Weights of a small transformer language model: MLP 2688 SwiGLU, 901M tokens.
Each number is 500 + 25 x the weight over its row's rms, rounded and kept within 0 to 999. Layers, rows and columns count from 0. Numbers have three digits each. The size before them is the row's rms in percent of the matrix's.

# layer 3 MLP gate, 2688x448, rms 0.0367, rows 567-583, columns 280-335
077:475472483545440480524505515466473500475442514552507474537521466516493546516489492466524510533472471568490435463491565462537466496469507529519494473527507498513538484477
112:476522527490470508483545510503488493519497498507486488534494495465507520500491473490481498427481498537493465524467468426475520475527515511527538486515461496485493515459
134:519515519526510549534491516469486501530488523555515452442436516512502506515526505538479508484512484515493512495500498517507501483498511487540498513513513480500456496467
083:510493499489491434472507501505477488487501494491529488508511522482498524495544470496481468505462502487502479472482452549515485522491489496503482494530494497500494504463
056:525487499480495493536500436486489518514458502483493477486506504479505552505546503498534463484494480457513463493473526539503561526490530485493450501501529494480509479490
037:532502499488503534536499441527494495528482527487495512512484510501524517502511485498494515483485526516523513505487521513486463509501464513484532530523477527583495521443
078:471460509476488496509496458441500504508474526489508457516526501484521503486503497471514566509469483489487470521526506513437512512478516524489486503544502433517538473470
111:482494524533480507483535477502442534534512496505456519481509568500471504546535501525511510530496512465469512542538507495493407469482477479517462501495484493485517513534
107:516481449497507498487492456515485460550447511501509508487470520508476493523504479559482504503452509481491502509537501521488489538508526475518490508476447516526532483497
102:531490505503459538531497508509485481557490502537492492480486496476497454498533533500508532488486492517491501483473530497480439539514503520487493516518501480496492507503
126:480554535519524497477542499505521452548505466484509503502443507473487495516523495504521516494469497487468543510496508500520451515529483452488521521493515494521487540483
097:502505470449505465493532445495461465473502467461488508503518494464486471497504455502501519491492534494510516481486518530535473533468532464489541488504466464518476482506
120:480490515503545491512516504449496486502494490486497525500509521504488497537491505499538487531464482506487521515486465497486466485482465470507535494482462468514525501476
096:473514516569484499453482506509487507481471511493481453479450574530468492560478509484481519510475507538518489489520467497488541470517502488489530559469500533555486515497
114:508485466482491463488479456512480515472510471501527522491460511453520488499477499482521508534450511533524488504542482497498491496518453476516524521446490562480513498452
116:508541512531539472514507485457475493491518469476485500531535485488495503477500512488487492468511526558490538488477448505499517512487507484479532470515497441500483458495
093:500517534510510531483486535514524499491474474515475488465519498467484498553493498496484484535527521537498490485492528497494507516509504509462445516474495466500514473489
# layer 3 MLP up, 2688x448, rms 0.0351, rows 567-582, columns 280-335
080:524504505495520504488466520460488501524551476514475504500533533478517520497512478464507506533512523506474502509455507516455494490475468483508496493471460510504490515512
107:550523532526517483491467493486478524524503523516530470475511510516486508516490547508508522555510511484536472494490458496522439518508480495467503536495457547524524471511
135:490503499462475523488488462507513471494492527454450556489538525507474490471476533496510532544494481465521531509508468522493490504531500519495499542486435538523530494536
072:449529515493492471546476493483512480517477500480520549494554521517531515508463524479508508539464503466476528519492462536496511511475511526537493517460520565489526485504
060:530474496483509504469460493524527528483486522520492496507550527518484532504548508504487498527527527448489494485476510506500511502545515461525497487515508507514516478520
041:530491501457504508481455507520457510502478531524519490549524500514489535540477494472474495486497463491481438485496517493461479528522505470482487521482489518480479491476
077:451514502496470506510518462497508459500518528487520491509523490459476524481509486516525482492510473521482482485494499481452465516526530499516533554499506478490505443511
110:486498490471460457502533503476437496497455505448480521504489479513482500513495552531474513502498488491480544485513484541497478496464486541512464481489494503478509492524
098:495517460522504479483522481527502440499434468508502565515488537497483480499488477472481484498450485467495530541501507521522507502492515466519518459474524530495529453532
111:462480527507464519536529513489472491493485436499516494475504515476486506513521505530544508491496463548485480488540496476509531474488509527472497515516487453517460516516
121:551495533489520522495534514496500504506477515468496519470476509560489515528521456512484499467491491509496508465545494467485434460505519472446487500501468466478506488463
098:494504513494498472476512482511461494499509501517511523468523501500539513493511458514466501504497499510490505517489490473454450451491452523520515517499508518517466520494
121:484479498528531493466477493484486492507462482482474500493497507510511521521506499521503488484531450518511494491524484487514515499494572474507495546516518516546484452450
103:506509538495471504544529497492522486496464486509483532488512514569496508490482520490456482523483432493479491448524473473463551494497464482511484475519511496491482506503
108:481510539499536525502455484484495505506492502514527478548502502506484487488532509545498524460537470478512507511418508495483503500499495521489532443501471476514503513512
124:503528501502571487475469513504502507483482503451521520518527500539479496536467522498539469491524503495498475487526488511492461488536480506484496509522479487492475503505
# layer 3 MLP down (transposed), 2688x448, rms 0.032, rows 567-582, columns 280-335
071:497491483523489495540486508496503482533483478531510528504492535488481543515486529465531529534509522495481469512468539477499458499448438466525510457463467467484532507476
107:509544488488525497487497494505495539561492485512504477471482504496488494534489508504495495521465510493471493510486486467493463478491479524445509536515438508520540514478
136:467512511479483493515470506499541465500491517476470522481520470530516479480499493503530497536507483502487536505507455523521496498550499523495467529487446504515514490466
075:510517481511504524561511484479523512487495496537482474498475449480518468480475504469513515516523450501526514516540531443507529529515533507528514515456493540528520496533
056:516501521504482500488499495498516541469525515480525505537459527476470471501507490514523540547521524515543479536489520501494480483541471508462521513487509493482517492481
031:494456478485470451488540478489484502499498510528505479539563524504450537533511549479482516477513510465506512499488504480517514525541522541482549489492485482510466466512
079:481503560498479484506520513503517463521487508502485522457492490475520514464500505453538482518526537517503496495489475489484495482470534501542506537494479497511510463511
113:518480452467515497510503486483547453460487541499529463526523439505518499480449524508493484469483526531514503480440502510497581506522526509514523502515514507517471509475
104:484529497534518490503510529528521470443470473467506567513529520494520503446504501448494454506526468461500493529446489504529486455520512510516524459466538523472499486507
107:472466529495483535521532543502497482496483438509515508507513508498497512515533515538549500500518468539503494467534501477505505501486511519451513516522493450508441516507
131:544504553492517507495505504486488504509520513476489513472480504565487531531522448505487518477477497523503507462546485492488442489494519474440485502498482464472521491469
099:519529531471499476528506517476538510480498537503512507485521473507517484481503484474492499470488477487469492506476489512474456485481460548523519516487532498493484526520
122:495519462488541499526499497499514503502472491487502517496485511488507497540495544510507478509510476506523492486483494481519513470506531489498450494492516516480497481506
096:475524538524477499530528479520519500473493495482477550473505527582491502509489516493478497531482435522453494444536472459470526487508476474539520501498491529492476484499
113:512511496480520471502451468493496507488482499489503471498472536447534485528493498500510500525487475506489469472460485497463519467514487488527534487461482529476509501498
123:516481509454502528507490524542517517508509515514553512508451477549482495531501477533477508496500452455483471500518536507511504464480508534517488534485517570504502495487